config.yaml
positions: "rope"
rope_base: 500000.0
init_std_o: 0.00655
Each number is 128 + 32 x the weight over its row's rms, rounded and kept within 0 to 255. Layers, rows and columns count from 0. Numbers have three digits each. The size before them is the row's rms in percent of the matrix's.

# q: layer 11 attention query, 192x192, rms 0.0944, rows 0-31, columns 128-191
# k: layer 11 attention key, 192x192, rms 0.0953, rows 0-31, columns 128-191
# v: layer 11 attention value, 192x192, rms 0.105, rows 0-14, columns 128-191
# o: layer 11 attention output (transposed), 192x192, rms 0.0964, rows 0-13, columns 128-191
q0 104:183090153124147111122094077139150085115136140136124086137169137121192104168107107126137115173141138093045159150135061125168138087082168175149176049048070101154174124127104073131083113092077120
k0 078:147183057126074136112158157136105187147120130125163153107097136123059133147155124154087139138073122120084100124095066135070079132152109138125114102153115133116117142122112128119126074151191118
q1 084:129129161082138110150133116110142100108132152091114139167147065112088118137056137103155181109116123139102077147121108074114154114108149173108134101126142092156129174113112153168127132086062153
k1 098:156162190119120116103160119132159152156089083121146105120154173190151106134134082173095142173138144108116130186122072158157093179087150159163134174094099153118142118069176050161125149117094110
q2 070:109123104086109166102138120122109124160104126136156181123044115097078132142129199160117156124111106164170126107124168086110172103169087075118093150161178079100075138111099113052151166103149157
k2 152:158103134154113127201107120142150098096151125128172105166160166119115103112088130129109104178096121084179126090150149091187146094153088100182085095137143057125155126130095100098172138150142123
q3 113:062112108117099173111134133149103168159110131150129183116059129113095094137155197128109147126151093167166126105132176055109163100168112093128095145170188080105076128135119111086144173094153125
k3 065:122161182122109137151108151128183132135125148145096145129160130163122063117166167150111129121117071063064115129118101115117087107089114173196182149133177097089173111123150098182152152153097125
q4 105:184131215074121113149136147139109116207139181138121142091170152140140174140141176097055154162125103199131110102151172165145053075153163136174179114070105162155141128083113099129100116173149096
k4 097:138120150102110112153138207146149083108148125136124123112185154167130087144128141062199154102140102121083161131053148097114140118074119134098131186125184146115133118150192127155158109071082141
q5 111:110071169109108110057171091171122122109146138141167081121102135118101079151128183141133089115117208152153133154106090136018182109121059179051149094148076166116125169127123142172147106157194153
k5 107:111116109124097063156121102140114074138137147137071159166148125092113131105162157160091131109144074106182113128174171157088116074087122093140114165148164125127184141156135145124150079078098159
q6 104:166148129098093158151183119163167130145128128160083159122129127081084094152163071065158146085105154116110158115164168131154131106114153199126079132122112100144141080122111206169126133125120087
k6 100:154145162125091141096122113107161118089181119147118122115113169105136100128064136157156109143134075083158115198097079127118135137150176124158120124166088096131159059151108136117209149151105154
q7 108:219119105146160128112122150154172118124092165109083087098147103123129126111126161103102138142061101100093137070103114180146130148177071102133142085144160109171116122157155147172178084169155186
k7 105:163080131153104154159148153155137163115151077144173153177151121121099135144103121104150121076171159190114103070146111096145136111110105130144180118132055187182081099124124135078095091135115176
q8 107:104121117097142162160149099136111186171137030205212145088140151122191136159170134125146141081125080152131093171114074121089123120092091078127093095175083094153109197102104101122129093110132102
k8 099:129165169131127182078069069175122153072146104143158134083127196116152136101174114144118089094163179166173062131158135128117145109093107119121121118127157089127178167120083182127092124181112148
q9 109:117096135108145105137165082175173117110181129114091160174117143129090086110115045148181131141143088128157131098128123165092103154152157127161126088112127167168088117055149141116136050090120126
k9 102:222194102181099146106103158119150147144135116133104099176154097111210174182134148141150135103172095130176141164180152123168154186140114086087108144112175102125133133141168160112069070098153139
q10 105:136184100135087118142141131199145126109118140071136125152059105206159132078129140106185158138117158132120044157157156173130158066077113121108142095103127145140130129135159167127109113123086171
k10 108:134154121092105134156145133118121105102071119108120137173138105121078101108134207176141161131090169159182145100145131152113155161165164127135142139084126090143135132082187091169097109169100133
q11 102:111179149109157132162050085152144083123159112139093164115100146113113137097123156128072124064164083171174122139178098132167072185104120111096176162101146144136093181129099200119156122102143130
k11 099:084114108225109127128081152160115069136181159091144122122090163098117084070115106104166207119128178154132183124162144122141196159146098104126107058137155140134202204122139173078134111153145121
q12 107:124177189091146061129105109140113069097142137059114102110195113142110093116130094097074133138104122066149092139152153133104154115167109146038115151142154076128104161156088141149101186099114194
k12 107:099065072147117139155113124120171143145137084107093167157121170122122114148137189179124101180066096170155160142130085089094153188174118176031174116125099159072076119128168111150165141139137201
q13 100:172158065176189129103095098105117141123067088099105120095098128180062113191156121135133128138128121129118159101137069149177115169160119148141129104166078133123126107088134138101122109153155138
k13 097:161126129117121114148128157123163127104092179132167089130090160145090128167125121102133182103127110170115168143133175120098124186099121107124080095121160178133140072138108134086144112110084081
q14 106:132129126149138122158076137077102150135103150193204150108111182093142133125093155111174133146195108103147108096167184136156157120153185177132045142099041073134147128133076124142104087173126120
k14 101:192162052136167157107136138099126161147128176149093164115116140077158145155021104098132075153138150167107077106127095157163173148088130160164139120117098096130097096173116126140140127183122172
q15 099:121097124068143144103218099157088116168103126156158060146211151116122105127114132148081111117126071134125104103101208154113105147141145122118104176154112142145133140142131127146120133134103116
k15 098:076117097142207170097149139167073110125063126112134136158137140165131192133166141105094061109079116166066105143058155082129151130080116152082137164157157063129112173136101130134120170109165091
q16 097:160183073102129057110075217072131120124122119149114115077168083112071107143129089128104131139147131130125137120104105179112148080141129104129145114208122154184115100145145153108122177152167142
k16 094:114094122174139092139129099143094190058138150097091170069141135091138132173107140158071126129134060193117147131094123070149171158171115104104157115101138112151084109191114118081134083096082032
q17 107:098150170113084138124125178130133139142095176155131101140113146091094117129118135117129145047150085206147147149149142119155075138088229143179115110156127101109125161162129131163166165141125231
k17 102:111147119170144142121140178150163143059104151121133184141138134165041143112052064121147069087119092150129145098170122102098148090147119062184095114131166143071137125133146094156140091140167137
q18 108:074150136169119130179061129076114111093135109107121093123195131103122139147063131065137152111166104129179142161079084151135129167133107167133113165145134107127179176148147141153102125071176154
k18 108:126180073115154140167156133103129136081144136153082113080098121098119135102075097043071113179069115188077151120088128070106141144151102162130158106124111147100102163156160122099165157136115088
q19 107:175169152116157142141182130107127126127115095106060119147104129138071158157116109179110115151168130116114185124122109112106117102106182130085161151122166151118183132109146158102184179157142101
k19 104:083100132154117149094160107104089131149116111144162121100082182146106141133149089135136170105148121139147106112160073138114131130126142130123095141156117156179163124092158102204122134142166150
q20 114:134162137089179127123150161170188083126147109143149166137121141088095104211127160124115130114104167177188150118119148069100117119133112140180152133170067180133125109170087088134114099134108079
k20 111:155115096122145071087168177169163128173126085083090161080133141073177142146124137101136124119118066140099128111171129142138166141135101099105077113081100153133160072106139101175051138095122088
q21 101:085147124122136140084127132085059096131120169132124164098081133091109159173147183140139190181125124124077147195134134172114082090109114125140069158117150148054103159127156095108119161096139153
k21 101:176120144110134152137121140170176102143161144169123179093133142101063107104182106143138127115125106155140117109128084107085144113082104116140154097181157095096106151151112149093155194120058090
q22 104:114113172105101155127161141074055120158106124117166151133135141148153122151144171127181108168145138136151150147104141164179120189095127081118093161140064143079119078106141161135158243163154139
k22 104:177142158126093138079115068143068091115116154109161156104165112079096167164123094112107162128140121125107097115106132165126149136122121108067097093134163115128087193148062134125140199087100109
q23 110:101128148137192139091092126168101141121131128158105124169208119105071132125067165124127104143147132145124126123099165157151178128147109136125096071142131150124102139180181145120104162128069140
k23 110:138166163146099098039162126161160089099118090220106134154111116144125124069113143109081180137214135154113102095146141160182102135147116134081157134057092212150092174158162165100130133125085150
q24 104:180091078037129100185145132094140147184158178163117171093119136122078157167109125186139147181109143144180093138072085067175158143151125128120123103170142150124152130121166137077097156131103108
k24 103:116175138148088174139158098152132133190153059087110087133151195120147062113122086122083138099117164137130079105163117139156168106124125089140131176133109071090108132188144070090128116131171083
q25 109:122095128124146114154142088135055145165053135107108167145131147095099153070075156144113084142176150166099090148196141138085103122185143065161143076137121152109173135169102097116105160115132114
k25 106:149094078148072138112081174111158079141105110137101114072125151168163142081121135104127096116210113118217147116120164126141130118140099165118075136196124161110057083135110106139105117153162084
q26 106:062087119176152151126116168096156129155107096089182207167156121099150066153126110094198102136127112157117149122069120106091074081110105066147147192139135120140124100146177122125134108140119170
k26 101:201113154124096107136141113148207130073124161166186123112104086141156118134094149097145099127152089177146086123109191120157109106172124054152086121139167113128114097073148131127114115200130144
q27 102:149113123120123134118125155130141170143154148113083148167159153157095189160083208130127147158090137162147153126153142136135092091131081113116063163116103106154122101143145094159148114106120115
k27 095:190165147127164141169149160129093160167132126125152130110111140084127117101131110115133112091198134175065102143154148184114128162085123113107096126104123125085117223123105092100093079135180132
q28 099:138089119063167178127135187138154125130141072117126124127117135152125097140154139123044141114098083157117198230095117121139127138134160136086134137065117115086157125183106119156115105145144138
k28 100:131128099082136086101156140100184214097089135084125147121157106119134113087101110121074163090151109183162140174050112134134112140125104065145136167099156177090131162098164167125145106193165109
q29 107:134144104164127080103124126135155155066091088110108101108071170148142180140111159154130052120112111139155111137137092151122192142134145123112190178087100153122083145207145087123133117150139082
k29 109:118100171135159146154108065140117175148076119132118111135108165119065132130166155112138174147134160168107125181131113074150130078124088147194135141111189109138125060160131177107048104126131195
q30 107:059085127117107159106123163141138131127087119128140145124150154075107191131128153159092131113127167090141157083217066126130150107129138132135141076110150164073142154100110150148113156130108118
k30 103:127170119085138119082125144146162136122086084138110058114132124105144108165057127157077125076112124099025128100111119124144088074147188205094122144186121169078145160153124088094144128128158157
q31 103:160123122112166132140091153143139073195120096115122100079118201073173121166160126148116130168113155160148131118172160128140136097127091165122123151123166174194139104132065120152136121076101197
k31 099:175143075036144054137194113169169097136133138166127128108076172154127099086091134088110127140095159073146157145121149085132085083101114095113146118140101160103132135153084190113083137141168192
v0 094:067121135131111117120143112166030146135144084109177169133099170136196132119091112082156149178185142128105168147126093146063172090119090160101110113092068168130149141166138136115089078125170135
o0 096:186153135060113080140101116166138104127106207131156101121155167166084139122138128140080134133112116091118102144114093139145141174128162092148153115138085142067092097157081158201158142142105141
v1 087:153090145103156169097132175111169129182108072100154164055139143157079132065111096190213151165073116106143142165102159155090104130146145110144156144137110131197146049133109098140112165132104127
o1 095:125054138179158071156111101139130120124095117133200114095149089191136156098152147112146177107137128116106117097161100134187105135100167124108113166136110128142197142159124113125196139151077142
v2 092:115128138180145104110134102161146128130144147105063146108106148132079141149149157086173067153060075158154130174126095157178145179115091180136081176091050122098166112102173123097141109143078179
o2 097:166172095107136106110098065153097115134175083149141193128182137031133113143165078161131175101221204132151159093114152115095052114199119127123199110101153177046114111123120120138158168085161123
v3 089:157146151130102104132103088142108164079111163140117092105132131155151143145127155123095115116109128173112131138118110063089093072130110115114110111123095138090173133087131110104144174128137174
o3 092:090135198096116183139132157093132114092105138128126130089176100147168167121146150126152131063136101121164095194154115087148130143119130089101172198096124173101179149112127104194153102156194160
v4 093:153137113097153103088157139120145215115036123130105105122129141108093139090140134095147125134107076166173179083153121104091111133093149110121146150165120157089088162157118145080119155129079112
o4 097:071094105130134162172161132161176086137133119175116102193130057098106057180123125160169145129155144122080078113142166112178170120135119133148114169085146067112100133114151148153162175074094109
v5 087:105085135106121178103106098156145124140138158146110153115117108124097132163138131082154070218103152116120110150092139123153120188078143168155105097118157193145165129148138116145127108141164201
o5 089:155131180132093118149118152123102134075169061074103203142141118157134120159097154093213125074118171156070124097114127147084133076165157098187179159124093100084125123109083184115152142101137113
v6 088:120115087157097181091080120124100139133096139157144067128130131117127172186099139201151166164157178072184129142125093076172139208145193090131157187108104108103120116130169117140143085089126071
o6 093:102169163110143102129100120102140081112195115104161133109123137133117153141130118127141155084149086098098103194155131132167099140185113118149087067147102155124174091148170105107129217131189190
v7 086:137191164110081106115105148129148119095162186181117183157105131106125203088158084172069108107110135138169134106083075134163157142105101112103152088095091106183142124134114135148089126170143142
o7 094:164052095154109105038109143098082137157134127069181089127138192152105175174082123120088154156187126139152105085160114108080117091150092087067124123110070121112143144139159163100112118102132122
v8 096:123133114065164112145127141067148106100143090111079173155082127165157113135147167124220101134140138059163102113129119117103172163118177131111113183130137127107163097159102134147109140185093163
o8 096:143143124194116106219136065149216178152114136116132119139174105087103108221083163099079108123147161126138182123130131101137122154160108224098140139172153109151148148142105070070172125103119146
v9 092:137176149158190091137128155135169157127107196141141098094115088075128114226142109157104170162102121140118172093154149100128101153141112096119131107136115145093115154152088124067078113127082069
o9 103:115015112147128131090120127145105149139109155142117110124127164187151118114185129072123155119056121133123103107083188146089136104114183103151117107073127133105116128124124155148193108159184144
v10 103:172147146127098085082091073131088058135189128091098131154164187099125135137133118098084135134154145175094131135143126129101080093172146128162120203151176142111127109109126092115162124148148111
o10 101:091111064088105126123133123129087183110114141112081143095127070148094059119110168121158125115149130175133105161091151079160115106128124141159130124089151163155110142121113161099096111141142114
v11 086:080124158129151083086166094059107076104172099125133132106078148135166147170096102129120123101160096102140179119159172192173121157118173133171150145157142124150191131079105101131154099064151119
o11 094:143165098157132148115104112159148178125101114179190110156111182119120124137160185167144107161102184101149048111110079058108171119158077203099083060116135136075171142136083171112164117115098159
v12 087:189093105184111108160107179164157143114117138149139146093147120127151109050125177096083081080104161130158089080146153131160085155159129079139086132117119151156175134099198121132124123111143103
o12 091:098077139121135160066064109130136118091092148104194117152091117109162163124153164161151217142133100113108121096143130115160125137167123111141118032127103066149151128152126127145086147142131083
v13 093:108114184135106104157133096132102174091155152107129085129113153144137121088141140184137093113097116151161125128162175121052181118191143165144103098132115047126161124138109102084129090166134157
o13 094:094119105129082121189115114090123088143135140172077121109099143145114151099092120125077130091127095162157175129130106088107145125114152201142178132145140174120138122132128172139138122102081134
v14 095:097144078137149143122182117137141135064181065101168109119121112126091103151142090091149126111148147124087108128159118112111153171101107153102088153153151086154087120165121173115127100095130106